Part of a small language model's weights: gated attention.
Each number is 500 + 40 x the weight over its row's rms, rounded and kept within 0 to 999. Layers, rows and columns count from 0. Numbers have three digits each. The size before them is the row's rms in percent of the matrix's.

# up: layer 7 MLP up, 1280x320, rms 0.138, rows 179-328, columns 80-119
# down: layer 7 MLP down (transposed), 1280x320, rms 0.069, rows 179-328, columns 80-119
up179 102:516486578486524453511446549478522494546559517534547453489435473451518561554509519482574462457487483490530504494476464540
down179 100:503435510487428511468496454503448528533556528556512461491370523493556465510499424535497527550499446464508566526512520504
up180 111:455469591475507460528485432603542489553500508590553501410511487441543465472446518488553448520456546520516470494508485493
down180 111:491504449437464591495506546436528475546509472442547488525622519485551477521546442464485510484504410541453486466539462471
up181 088:520489465492568482470464473496514422525484472508523423485567544553472496495520532434471476460542524564464503514513468445
down181 099:555435453594496497541505480499457577436434511483554562443430541476490510523524505471552474591545533543501523542474468507
up182 099:508395466511548465484552536461515436524431536500481511495503455523483476507475502527545544458546482552515487550528457543
down182 102:542503560481482580503501516484568529489385550455540512432549494460446492487439475484550548496462496470490500495529516461
up183 094:505514545489497432514494473471532450470484400502478569502461496480460489460552473501453477488575465513478524510501478511
down183 090:570548488481487538498514512539472505430549480476501535513423509628539580524517471551466548569434459486540450512485476490
up184 103:517474526549501484427462467531519498524492469468443528527526526570507572434537476488486439480449443492452563486487512440
down184 101:435509485474534485500452440513445468517471467551482494510495494556481476480537595486500475505437472503525480488461550466
up185 102:478497412505523459538531494525508500453447556455555485477472453476402426569500531499461494530547488479514455518510547474
down185 097:512500490594496456429527536484524438512505468550501551590484509506413499439515456451564435529468556459482486500569493536
up186 094:495437537482559530530503425504503512508443473498480527565507451395471494532486542525496540501496426516492517514453486488
down186 093:482493442530537475561490514500537541470518467538507477431493487555491494612414465526504516528507492483561505384467452528
up187 088:479531419460497523450501416491538520533482478511488501488467455437551540524562525522458493532485501523466489509543591557
down187 092:498488415478553515512540569508535551408502515534481443536512465463507526473484567493483568564575525553546509524506440516
up188 109:544471442514500496432523466530462587468410508523519475524476529498573487514528515502437458461434514509429489484481437513
down188 101:514482559527463495514551471572496523451552505503444533492536501491423559527521508519552481565517600523532467416483517499
up189 110:481498501500505449552471508436508545483495565462520517467498501452510538536436492579527427503657506487474455524538560481
down189 103:496453480498525449452531560463463433512427565522477493477496512476548511495538462537539479539501409483485439543480517470
up190 096:502449569473507504494537519609460513499456504524518486491462523578409465491498491499519507458508516465494454493545510439
down190 097:622454601446511480573460514500522490490527518465492466534486491519562490570510518494500545501484530482485478557645516487
up191 094:519417559483477466505511434540474480531488517480521469463553514539472472534430435467524444522471420622483479465442508473
down191 093:543552580544517427438505508453563529535453519502489416436510477499533531484500529513494530544502552573478547559499509505
up192 090:596497451494516449609527519503485543527487447570528599427481485499451485497515493511478523500486501451520473488464545495
down192 096:518538499510532455494463399503559581503440472467498530490432485543448530519456550526551511527509428507485489561491481546
up193 105:516502597509468503450493511484506475517506554537521426508506443469489460460537522522467489464565546474446519482512522471
down193 102:497537553427475458492493472534477537433539505545461514531514473508503485417431519616502497485510513488546459440532453432
up194 098:511497472543548423511470441413528446491539440480479514510468447536494487466430514494489464568492551481509512517504573494
down194 097:562496502514498551524542422486521453516530504573499524554580524452417438492549510501569570559509468537518520465483516585
up195 075:485515493505455499540466483457513485429574482464468503443467537490462519490532495518487478419546534484469486542552488495
down195 092:529591512467496513448475462504433488489486459530545493545554426462503529459527580483485482436571514553511479510575497462
up196 088:523447561518521560497479433533490500514488497477416601441430525481446518499513454525568492518589568552580477461534485540
down196 092:520457514556524444551451465528477518484459554524478439559560422486517552472545515468479580469500468524492514544497462549
up197 103:488466544487434408450453533509471531447516517434462411488489529466492538445496474519462510496496596501494438475464586492
down197 101:475410560460503491395525478443470514511525498514509492541424497517477440550485551512499547493476532499471505501568560520
up198 088:530574527483585446511447492475506551534524503453481533535535494540481519507538450511533501520503490515541446502518512497
down198 093:525499469471536527571511437562456510565537553478516478540465459590493520487534490539452519541544497507485522492508463515
up199 102:571581524482496486412438569437529472468549557475535490456515510490521481507487484615500513524545547500499519522459452499
down199 104:493439492488447500479535447539456469498543557451628482540463507515548408514491508565479434485521454547486521519461601503
up200 089:476561482427452505586516473500463507478505506487497477508519516478467498472549414522506479487505570447546526488521487467
down200 096:469531463464473549479472530572534536486551423512529543471496460434586535604477578481443450569509528546458492505488480521
up201 095:469481499463546453538497513506486521494508466507529447505523503506496505519467453492560422527501504504596529493524458421
down201 090:519485528519484506475508439462546537483467502512486559547532451430495546509531532539500442511485484519454541505454517489
up202 098:502466475478510525509453472569530468452506509376510516510463529478523432553516482443535510508535557475521517506508576466
down202 096:549551465540439525503472481558559491539491553507440543492556615543494561459524518477550530551525523436559507475462491476
up203 103:523405538486446476590512573567500498551485484542531571524502509531428558512520445546520533501438482490489478488456457534
down203 098:530528509520537507511485432459506534547492546470474466524473503490487471515523526492513473468464504550532484566566494534
up204 097:469543444493521484448436460478491528452475461484505450527517473454513515525507420549437521537535453542485463454457488508
down204 094:429527438530532454460542589501486520448473538486440462488506451572534536516528469544469489550532536530582521458518467509
up205 100:514436507482540482482438544557478495495545571514488478535518504502548506519450511443508425506440556468503502467483519519
down205 100:525457518559498493511527496513498449492502484449539547548497547473544474512561528495507502476436527557512522462447513563
up206 101:479555436519466466533474554487531467523492464519517475484442504485506486478488545503458512523545534536482499553489548486
down206 106:449488515536490553498551546505444528528513452511517477488426454500511510377471523529506478501482446503457536482492537495
up207 111:538505570453427487498544434487500479494554509470486451543497479540618440517449509518519511526524460528513420528483536470
down207 105:594458518553527571515494554392510497496488458509546473518440577483498483514465499529481498483498486439481486506524502537
up208 099:500490529425465533401468447503538489542436472502511491477547440555436446401483536506501461491544551555513538485559468459
down208 096:515511488503510531537425474528445490441493524532517553577447523514458474532486508511517501503466561520473478568540464448
up209 113:523549422484510473489465446430515417523480511460487494472558418464516502483539465554498463472512505498492518419513458531
down209 099:528521439533542548497517461551537497471506498549479507444485522511436492501565471452544521517438446497567533509567469537
up210 094:480431484524506447474450512420500463468522542455519523549512502511497467504464537431523498476490517439482563447530512460
down210 099:487519440500441503484484462488520509452493562544592427591457557451469436550398502517625553499583552456554560523514540526
up211 090:489496460514445488492513526545477560429481459410497491525564474548447478491470502486506535511511453525486427543481508451
down211 099:473525573500502479530433539504476599460440408439448525464548544535471457496516533462508538499569536582517502512488431491
up212 099:462532504584503461534519469558553490539595513493564541471480490534492578596503487581388514485523501488508464538475476435
down212 098:476505463546519556476528511511491484426450519463415523505513448522528492449511529445497535487512419488432510520503471461
up213 096:481558471503490515453437576492501512442559436488526484452575479589518462494485529531477457486497499522531505522403501469
down213 100:511554460476552506482500486478526552516565488569504531402478527473472533527535467519464554508486584505552605574482519542
up214 108:473540519565455518539453459457526517443514483529523539475482507506490357522487423463542496491473554458499560486570543541
down214 102:514464524494437437514522506459547514516486488475469462554514498540533444460541504515512561542430397523511529502446406486
up215 106:498499473549584499547533527506498465446487497507532566423486481504486521444460496509541521564478509507451513494497444486
down215 104:482533594493508511413465486442443495450467557496500547533464421539478483501468458465488484482530492448474472492473515438
up216 112:459415536450467594501481561550484485498510506446491465512514522472548518423477511522489513413606508479516444469553591437
down216 105:479530580543445524478517475454567511561550436477535455538511440499500507493473546538530511505503501484505433538475432536
up217 099:553550489552507497532479431506545553527477487523480488458464496534478481457526483508493570453593571508474530490532486504
down217 094:543502527546529497542507556510439517505537534487431486553548511459534578538541550453585439542536491483447491524591391492
up218 097:520505514525458445488475466448445518505525502495514545431506474552451532484545455573449479409548493442588514443466452507
down218 096:470571498478497520491462472535531484467553527470508516443511495455529528494542574475522545529497551580564459529554494494
up219 104:471550474518581536473556538523517473508498476490475437480504545413454427492461545492467471491517464540534499483432512475
down219 102:505517447471546605467537527476495533481487566497455517519502455507474480397474558477646501561519489527448459513520478483
up220 099:464464589553531463518413431556559460425464509502410469524533454485510480506495546466501460496422523469544553496478539536
down220 117:516546467477476483474506485490414415507535490484525486543491439550486527496514500509503424510455462459516535450519522467
up221 099:465517481473504472493439433525492485460471588524421405523547503476495489465501469481499518491512498521426473472511582519
down221 102:479439505432536542507531499535477474422469512456499507469492497478517449448533518551518524550501520481530513484492595466
up222 102:516473463467562435548529484420514497492499493473501453526416548543484456514500522526451486555465492508492532441541470450
down222 107:393475475427442535495512489583519528491449564495493471515518456473478563445534474533524519550492408485446545446484485526
up223 100:455515479560526437518518551455482612525447440464589505516527513572396508469484464487479533512455554545506504542493518452
down223 100:464496513596450553503509519491507543452533509487513486483533536499436602493528491502475476564521529546468545470535537407
up224 103:513523511401527474532464463630473500434431496476480496497484512530490495498469439454540467472464545495481533472538462552
down224 099:480503494592527477461488496430478550500415478525486481530488505494498478463434462494539500633519574559449556507495471440
up225 091:545496547551504574500468457482529568549489481468507434601497524507528481485500540473526513532424513537558425493489464441
down225 100:470467464516515526515519530451507560457506506473534460515472494521409474500503494504462509484529526518522527502539503492
up226 112:501498491510534468416490474497481543447554460456441520555525518551565463494436443504483436440439510582441514558481514507
down226 105:388484578566541458504523536432482413536533452512478457427487460567388515469495456476479408454531456543481573456461509446
up227 102:444538458552544519513516512539525518427542487471521498470412500502547497436451525451514489465492524528566487562542433449
down227 099:519451564551482505484498502474582499485474548509579465396477500518493537525532519461433554512464568503531524450516567460
up228 105:525501520462523552467577542502552465497493462503609425545440435482509491549535409567506502498456531521533527507567439552
down228 105:472447456517459488548519523561474494492500528458551567450512501605512475486562509513515475539482536516463517495455451509
up229 102:496496520464474482579479434528509576449601504506501485459513527445508495435529513576488516516521535580555507471457493500
down229 106:487493488468541529577487501513446540469523568516469529526553556477409545479552506500503558518493549560451543485491596488
up230 113:499451533532518568521531474415538546489477506505557452401527484488463546516498502543453479582559467528511462495455621493
down230 107:476572525532496471543462536496484456511572518467472515537538553498520558454505489453477518495485588459430510520498423425
up231 102:528502553504582545401557471536484482541494469470511474491515436509470465559546528555450520433502525521452537460579529540
down231 100:544516496507479522554563443492442445442545518481473524558439471583476424524507397423506483477488476516451572469585493528
up232 105:512461506526490506565523483432520480465492530566496560476512503512542553464495561473498506508526483483490463515474433500
down232 096:541532505472456485534544466540589440564538517542458580472474516459562531478434479459490547518465466476504525478408501565
up233 103:461502497531489528491482510466518507518432468472504465518469410522421485513457547504451586502497468529538459521497535502
down233 100:485583518529490487449480513435499518481544454486498518472545500512550485578554443502464504514495569508495506558535468477
up234 103:504477533483606467522488480538478475535479534492496451557514500466492468556477489506503422547477571478484507515495520532
down234 107:457496483561461449460523458515514519462532523522454508518475488447478549518470463537469472512423570593607511479493573496
up235 100:566449537438464477525465510497481480465458544484476495467503488459459437467523440543507544497567503468472516519509523490
down235 100:544516479513491561439501535435546481492473515454533506487555488539523495491524481525511510607468492541482577585423581547
up236 118:533451529500424535466532550519531509471526516494444508526488494478425457519457551500531541531505471451550479487493504531
down236 106:572529502501483509497492464558553461509544569616473477478463584495488492509541579463516572465463472495528518524460544498
up237 097:458442506485448472465513553484544504483511463462498550421490504563556508493421542518527528492550485472482438468462551601
down237 093:493480530506482482546581560533499417490510457470529514497489557577487446491592582507420532457527549507484407485529445495
up238 095:535489465524556405475572546479445532529453494554538465508525479512512430513519485505523532531536469547479480499542476540
down238 098:459529511435502548511467566573443531502575532515496504569476501444572485511467497438463535510464487462515475521514501439
up239 100:507457479416479513484507500514523511498486482482475494473439548470492443473456483503539474513478487560561583537536540512
down239 102:434542524547481486440494506488528527559513532442476487527566436530466553524499471489485586535495453516476505522509469548
up240 109:614555479501512467410504454504481428500447473601598490512453468481517568428480526494577494464528497508483482451470577546
down240 106:429467601517438396476495544495519507527518476518538488496512520413521475508557392516520528480483519489551455526457535546
up241 102:488457500453538511423500543500497498500463490496571522471558430463448450513534561425481506468507481487531524543477569566
down241 107:459558480528504517532509471525474478535523473508481481424533489508480455468481520463547459497527466492519507549584544438
up242 092:520497474510559517517508469529496479513497502479494498490526526503462525522540551536485537496518496508506490558498493523
down242 102:539518438452558505547488524467486471537456524491495539476445514449445570506605438506511519510477482509469460477512485506
up243 113:563517526541522505499491531462506519429527602538528584510451543502506493497515506543530540531472510451493525487477542572
down243 105:603486508480503450483482502547566491487557565466475511537525511441396437534520480457554571498532458537431469498475471498
up244 097:472547501461499535561468430404476447454443462530477424521507531485556468466536517444490504562477505508539525442457479472
down244 094:398565524465507520510520465465625402519509511534544532513456530413549442508440518478563558487425554389575551462490541487
up245 096:589564491511474531462479474485459471598533389463545495539570458503469515481505571472506470476511560529493506451554427558
down245 096:556515535463574550573553540507527503496531459446466451570495512500480556493484447481508515508486495444453530479453467476
up246 104:539516510453511427505500512538563542510463489496514542471461548497488539555422526614559478596508545517502396507523500466
down246 103:512485505440518562544571497508547499443522436452550542535478477447450571505432479540537484468511504538534464510505451434
up247 102:450410561549505539489458515531554445503471464557520483583508474507463519520525546553482481418564464533474468509515512484
down247 099:535553498529505526460481511490426448550483545575512520490523476502543532462499518464532574425499460473432498460491485482
up248 100:480510448544455496522499497471400512544495526516475475457478520503551501465520449526561531500524461541481473517438538522
down248 104:477450505497439462514553473482474554446507474461490550571467493500539464477602499425530392484445465435491442535535467536
up249 101:452488525505535488566529532544474501478478431435521506453554537494508451516504433492442387498508541521440506479563445510
down249 106:463532459501578508470608482507487502557495540440446492532512507451540506555554480436491451518545470492550497512547502445
up250 088:479545498513465455570500442521517520493518526538500487510561488532473514473516545563503505552496466461517466526459444533
down250 092:481518465496482435452535424450476475484446498509567487479462576541525393466578475513570468573513519535440562473571564463
up251 102:472503475502531521571489472513556506421524537460524434489558544527463540488545485471544487478470445439529450423467499475
down251 096:497522498444485483518519540479486485495513476516481544545548531522494516442468545512584505469460439468549506532542613552
up252 112:507506549541500515427540460410559470478509490460544467500473457495503478525506523520451463454480596490407441422519455533
down252 113:520545544571482513548523515528520485441504477464594532576459464465550425515452409550411477497453475534485487475511506520
up253 099:448477578496447503496461538494572455473438441488444510500471498515455487535494436493550473509525506454541531530527554466
down253 097:513468485510472537507521521433505581468493545467476512497522518480478465507543574526496469472453459490524488482500531524
up254 105:515554553459500557544510466469477506489462463504532433481445513554424427482474501451482444522470426505492460437487488453
down254 104:486483422501498412472454436471484514476508520468515501533542462501515457550525478487480514462555560542486501569502537531
up255 091:480460502499555516457458504541483470505532520492538573510507474497526518555508520500496445487501509465572448533470414486
down255 098:523619505545452495517465484502528508535490517524451572521461538571490539524461431444480511489525509496523483447508501448
up256 098:444476548522440466513577528535527497515511446457500480498544508585551602485509563519553495502511580574489530534468473465
down256 099:478531513476475492500522506478465465493513590494446512474457534515507559434529575472511478520540490510537514475448503472
up257 107:495504531529468490453545546457478518499537524531561541498520509504456475514494502476559402503493545513509544522537444493
down257 105:447516464476502485513515446483455484524421471503467598446509429547482503486481536496526534494505518564530509459425605588
up258 092:461534534440591445459388446426470512476467564505505523484444514527493490582478495515452510537526509503514458398559505495
down258 091:558483505497514518592470432454497487490462482425530559408565536540436540497497520505463486585474512531491529511491414570
up259 099:505483554471478523507419553539520459506464523505420447516538464527425484445487512575566480471579527533487447449600510485
down259 099:541491531465455520574494523521511475507495468472453503538457448513436490540553555492505545542536500428477531478472519482
up260 113:506489506574585525503455444493413495443492470436527474421502477549537500460424501528515430526479460414532463547524492467
down260 108:497483488461485463432531462459578502513513448499528569444525530503575570527475571551454495516491506473495406451470558562
up261 098:465505526561560494518431502564564467504492486471479494443520535535538358479486499534457530513514508471409513471486494520
down261 099:379462506487537467501497464480521480562502455459518519480607438549519550421436528457387476508525530600514472483478523466
up262 097:480449490552587523481406511483470526534485545468499515533579472543511524488494497532499481483499464548519435502475484502
down262 102:566498513442501519444515466502551570503521466571554502501494543470493465481445593504498479564509541463540458505453562528
up263 098:514504445526479508476504499516445489538475558488537474510523506460488524519528462516439577489475508561504481536519543478
down263 101:432483556494557500454472585484503494496543432488507479417464535500480519497497505587495503521541463601514481554398457473
up264 105:540499506440435522474492521591495463476612528513483459485410427515603441536469499535493496508518480477484492460485495537
down264 108:456480472510558474440525533543503477460524487491400444538528512470517498489481530465452537500527522522485537547486583572
up265 088:468475465556493517473600444479506478455551513491495529507435584509467522537557457458489520491510471493486512504481523489
down265 087:486524498503493483512576565502528464447441503514474478501451476456483428482494448503471523536492505483495442520542493489
up266 116:495496561549418491527509463478494480501529506580515520484571558488493562484462504567483502489520480495519500512444472519
down266 109:526423524530489499507526523500492487452545485444488496536545480509454549510485506490506477556578476460532489516515537501
up267 093:531529474535443512521462505488500505487535435493502546505533492462484558499487503443506527487425524536400497521489499467
down267 093:453506503479421391535500413506500515526498496454444541463473518471559515565507539476528476533562569469539509531601532532
up268 089:488497559547493505418519474460499506562521493501504531495519505446531499560509488458467522535536488452531482482537532491
down268 100:557531458547433510511515474469472538576518440506523507502497520531467447424484437461511551471546526539527516535494498535
up269 098:449531424514528492523513456537523488534458543551521486466456525477468510515545477463480490461468435570544492536485442505
down269 100:443526479494488512471448488489412519485524516444501536490427533454497452482550547465453466562581548516532461529526538546
up270 102:569475527557545499523565494565489562467478456517516529580503551515470548454543501494518469499551535543509469537448476576
down270 100:451413501513442462548474461502502415520483528543519438450530506435481470538493536485453561480576543516444573439499463474
up271 095:422508554481578501481511493546500444579575536549498471429502421517470508519478476547496508513505466489529506453454545499
down271 100:538433395481555479492486497550536496499445532501536462483530489503523491452529570497463513561557430479470562478519483456
up272 089:523495489536431515515454552521494453537465442520457505502540539533494444479529580524468487442520517531475455456584514565
down272 089:553509511476446504489462517489541530476530554571457498575501503466510513492445476512441520378510535512481447463532473573
up273 097:482516462478457484550569457524585531465506520551562472485479483468486473508583475478476466487432476525561445508540567513
down273 101:501509484530540530573481463493466584479567480462480483470536495580495484441556540517476524505511504457469495519542516487
up274 109:542508514521554510444508508437517471463515468523529505478505497524518445450489540489448496494505475533510445457444480531
down274 102:525494512452430523546512482510478480546498523518554512484530584542479526474508593562538515474459442495545499446526501441
up275 103:505505486472501454459464431531496468457468498487478508423497466538463549450465542532466484501457523467490509480445431515
down275 101:468489576550510471472492534458507503519513465480561459547542511504476479504497459586528486520413432518452530447522547466
up276 102:512541534556482475492517481539535513453482523483449521499433521497482446511548483461541473466481478462456548520514563525
down276 099:453572491479486518402542513506512531534478471520472552549506515510546500561491483448463523480539413430481518606541546465
up277 099:505477490578533569520500470524484463574503579430476543532456522491517528498534507484461469492478479539481472560502515424
down277 099:484416468480483452424528486471451449473497440462478492494478512481506494510416481475526532459477530538572524463488499461
up278 096:523559476479491493517526514513603490531463508550488455494538486430488478448469510512490532551528505463521552502433534487
down278 094:496489452595491527448494460470490510523486513492542454523492589528475444526441447499538491504488517493535477513441542547
up279 094:487441506462458444476592432556550552471452509504490519549473515548488481494504513480531481507494524459538473472564589533
down279 100:537519484508475453505525555495526579496493478501471539468557494534524502479538568540500590574597450552521529480499570511
up280 090:577529525484595530530514589550434425498470576563519506507483504550420533417496485572536523558578485485526457482493538564
down280 091:489471456467468454499441453436526528503540489565447535537501534563525446519473551473509451513516615519463493503480442504
up281 102:492554553527480528515485488588465450514478477492462523502597485472481480540472564529538538593492457490479449571497495458
down281 103:518464463479423475539578572464494490505520541518469519460489565543486457601559467565523496544389539513485501492467437450
up282 131:519457488545500459427487544524468493488549536564449496472508560496448485517482480468494458431472525532513527517501476593
down282 113:453534439495386520585451456529544559481500496536483534549525476526522503556471507484462446511485446498447524517563471537
up283 105:469547521503477508495464474539503485592527475534477516444470517454518510454554506506476502505518517503522471444556524532
down283 100:547566482511501470464501437476540504537566536508469474512556471537557571464469500400592477419521458486480524495558460502
up284 103:419432515440490459469559463513478468491518440541505461454510479504509427583528544438549560517599499440478494492519536494
down284 097:543487510499510494536468511539488463466463538501458367534497526448577572472460502541498495458578478504506516530494560489
up285 095:490535476490455419454488437441498400459457569601512556484497521490512518565467528524514451492497536526492427546532561525
down285 099:528494527483456510431487468486493539518521553463522603516510541492497450538566510533422395577516427559556501467436543555
up286 083:540501525507505495508505471472523489560540544399467564542513445503439577455477505520483563509517447536474516438518515482
down286 091:513413468475518499443484521449534522481450508524521450478454469446497503496573531436454538531580501538506460496521507468
up287 100:476556499470503501493473420497484457472505504515596563527489501524557439535459475519502478558455498481549535481446591533
down287 096:471444514555540503479563549493449511527573535537457469510553531509537492457552534489490535455518513505541449452512475561
up288 104:518602426504540492498462491480504525512542495518520530496403503567437565501497501540498495517394581536564441509503527502
down288 102:453545510527516557483531452559495457447511499438539500486421497553475462483523457519514480472458507452528492459449574511
up289 093:420513520496515510530518470470513547461493472555476513428449453536519505492476432498584446536462524507546470465516454572
down289 101:488504480477475528523475567486504517482491512482449571484466481462523464527498530547507514449513496440470492463508464563
up290 096:506472536483544581436485493530461484482473511468498474505480472556451425519443522578437517524370430468467480424585537536
down290 098:505446520504485519521510562575527513534423449539451517584550501501513462462503533492504526468600550552558543514550434462
up291 098:484480555508530587415508496440501478500491460544505430499502482527496442490570486494526450523483558494486577528524475534
down291 096:475534515486401504570539485488527513488374489556479484560471490487451518487448519478506471546552478464432521479460411523
up292 100:437468476504520524530445450498528505471519545608440457477545525553534543533525510540512504477445443530474485543467530534
down292 101:517542502533426557538500492463515572548526525512512453540487453492606488497534454551516533493534423497515547540508494479
up293 100:481517541471435475515502481526510417507514545437494537462456474426511505556541461543518455521524543514495486469562571463
down293 101:481508513492520512474485556531523532537445506568537501456477585546488475593499493537519485514601467562463460581520520420
up294 099:560539472520474549461504503519453447520568489501526523509507480490447509583443442499422487465412486522454498460534513531
down294 101:456473545547500495421560476460453523459552539514550445493536490484468483479530491444490454471537472533446527478468568485
up295 105:511493481482523463522564517525544507474475488504526487527525539481477457463504504531473464457524557457524542499570514561
down295 106:478525466537540492408524531482481478530455538486510415525483550478509439508602457508588549519554526430519462504541549538
up296 098:454495527518460510499544547503503499522551523512565546458452496518511423484529485517546541546458512506479555525480617504
down296 104:550504473460535527529507509537490494447503447491488552474500496499555558521462464538505516424410545499515486499579474483
up297 097:575471506475474515449549512545463443461479488445482556482447496507522455469583475542486494489476436472495440497500519448
down297 101:506554430477501534520439468499490520504466422479520497543541472516582512529474549520561511529595473462532504541517475596
up298 106:500513551517504507523487534452494507437493531490451538592449525543486531459536511510472491460452524476509563522514496439
down298 103:573585462532492501513488486543479504440542435560444433514533493478482516484541544520486435552452479443506530483515553530
up299 108:487515420506530489501563493511480526471423500488557463499454469450496499527495461487459473446559507515482520560440538594
down299 105:458539483431475512573490508515451541532532490483426532527467477474479499483537462463495457491523526480473512481505507469
up300 100:487600570528490452508499478480469572501520532578580450520487551463469473499530478462505514458454497556475464416518501505
down300 105:454528443514474582507463549494452483488510503500475491449533523573498423489506516576540526491583492477505442545496496449
up301 107:475518538532448475476542436513489534488455502491538453433505471498525491522447526513420483466501532498517522494466506501
down301 105:440524504576480522525516560530500493454479525477500545438464504499526568487545505464467540504473485544486588489489445444
up302 098:531559457483503465456524490572526492536446490478492483497489466516387437475466515505530548476514487416506492582469497552
down302 096:510403483456484569553510468515444499514504422532553543477500543553476476592437496489554437547440531483520514531482527471
up303 096:535444458567535502518482451583474474546430515467521488530496528454457444491484568448532518518497488509500480544473499499
down303 099:441528504582555499484438567491513416502511517473563577501511524483447506573497498456538491412428517550494438515503577475
up304 104:527533578580537446531452493475496496554517514530507549461537555456499522514465505454492449507536457604517505457512473549
down304 102:467505456546549515493495479572533433498502451527501587580444508554471474509578494489482497494509484530529507443492471497
up305 105:443493518467535472484481473490540457498546504502556514537488506442501492538485477507560520503440536468503539481482578492
down305 102:553525508489436436444496423564526515462511526498550484491519495577514469442464532486493498478469513607573430499532507463
up306 100:434455539417550485520475511487544439428547461513421512476498513533542551459459514497541525552504494510455520450519546554
down306 097:468545467490478563544495451539474485431535518505497494441478473486547491554565500495567583466568592511487449594483495478
up307 103:465487510488560552493428489487517448436475492516503448475484525500486447484471455495490455515484451543483531480471454542
down307 101:428563517465423489507487457527387500605481541449465527549477520426569575465507470439520449447473533479474513530539538568
up308 109:494431491480505528504528516448555537513432474538536461536465515457494458462445490518499458446533449522485444563487506477
down308 096:506537514514449473479509607471475485555494452488489453569487546490441513551451494482448555440550533413432577499488505452
up309 091:480496538516559415467464454490552564504477525496499463450467577521481457435450493500527446466482487428550505465422454458
down309 093:488514498491547478504542502554445557471503463501501475458522551463503459511581480525477559554446496490436440527500495474
up310 090:525501504433501453538567453494451534501486489471542463521467500500399516519400549465567553406537519495476513532516526501
down310 097:520531574461473535486478498512519564508508531455449496476466575536476450513519468497506569416537521564507460521456529503
up311 097:533485507452452500438492502449448536473517475542516520440484541445440500604465482459511504452530470495543479500414519558
down311 097:461472473524477468510497542486567605526468507561508561473552490495510402458458530547521450578489412456490507492530494573
up312 104:452541561526500532489417442451450530487431481563510487477499527463447485511489562496542483494544458498541518564552454471
down312 103:507520493517541525489527397535504485485501538474489468518427479526490466528589468438557482504465522536559471492518544472
up313 112:546471421526523489465439502507475448440583557486494515502466508507556534410429553484560502509491507514446518494480500463
down313 107:505505457451398451520546524505435516536507483493524489505545529482482513492527448500535503439491507450544483483453552516
up314 097:461512578501469428556497429458490489455464469492558478426500505478464419524453467441455503540481475490394450459531456461
down314 102:497466547488505429529466442468502529504531470585454497502574534536502546494513498575476530573508543447534505513461500443
up315 103:540487527506552514450518415427494509567454517469489492480500436499453488555443556486481417467531504468487496529436459456
down315 102:527499544515482550600538516529465479468492503450532608528539519473496533490557517472493447477541450510481567474500531536
up316 094:460523528505460435440546481442546551487539470536439531516511470491549473480464483461481529499451524506535532480442489530
down316 094:475458528588555590477491497508491528474556509531536439470466445501488478502455532540506507571533475509535474469501507441
up317 091:487582433452537470534514520499487535470581540526544466578470491461525462566529507520497465510432517522501506554484476489
down317 096:541481579514513522464518505490538508508426464503565518517485478518408513510463491544467557523502540532531465470508532503
up318 104:476489462486505490468516485515436395460429569549500466475530533506414475661520536473499553450482489486519521584462514499
down318 099:564544522568553484532529598529474464511606495537489462497552509537550479544512579476541407554507526549522440583472468546
up319 101:494507519529475529604548600478544495547468510493537527491495508503544480490512540564518495458530485459498483548435580622
down319 101:421487523516590518498468533492568484477550479439517463501490532527454501525545447491488485457517483480491544490431519436
up320 090:491546460491508521479470496530470551509575537530542551551505497487513456505500489506535541449479556452506474449475497560
down320 093:494471358453467520531539520460535558505490494545547480550488531551597481536476405491416569530533450494530516545571526429
up321 093:459489537519498531524545466517479523463515442447484448485448511526429463509513456509441514526434505482477511538574536566
down321 098:497470555446471565444466478499497462452479485567502450471395544496487481517521535536465541509504507486495498482453567562
up322 104:479438530534565488490498454483560486491461484536526477496483544514484482509428516513421504500509430484453433540529469437
down322 099:479542528524484520511465455539527510493444542500521477504519491498568489458432505523449507484470424506520489507529531441
up323 112:490595481525486535533456575520508489503463458457514569490541544459496454515492511506537474452532436534529491495480473513
down323 106:431513459556478514492443506561494524462486539450525536446445459413511542497525529468592458512450480527496484468510496457
up324 110:565550479498476508519483551477520521439456442521511467556478507492439465539549426544461461497485382554470525543467503532
down324 104:545521569528488468522538528503510439549398543493468484545532544496585520523479492433550520426493474498497512513533455533
up325 113:491538513499587498500542464524533461537459506507549532465512566557471441467524535534519505522497494441565474487448471470
down325 103:565485472520583478520432454494500454485480501409471567468494565524525488501495538549563508512477505501554569528485465536
up326 093:534502521576485453536454498540537532530455515509474470539552496566544546497474518458497521419480500531553571453427522545
down326 093:482483517527636469411487549499512524485499566539532528457438482482467465545475491530447518489566528514460547493476518494
up327 094:506508539540502504546563531461468534535446513528560506538564488482421501516460472523529538435548492556460488501435526439
down327 100:469396499459470503472536515452550583459432492497507439468445483513494489483454449483482448499480457518461599557514493498
up328 111:499538495521488528457494466461483463535511505552548486543436458524486515549471552491486498527457496457482540523549564482
down328 109:450508554502538544513470506398479476453487529528436473447493421491523518526481526536541502446472446506483553455475521587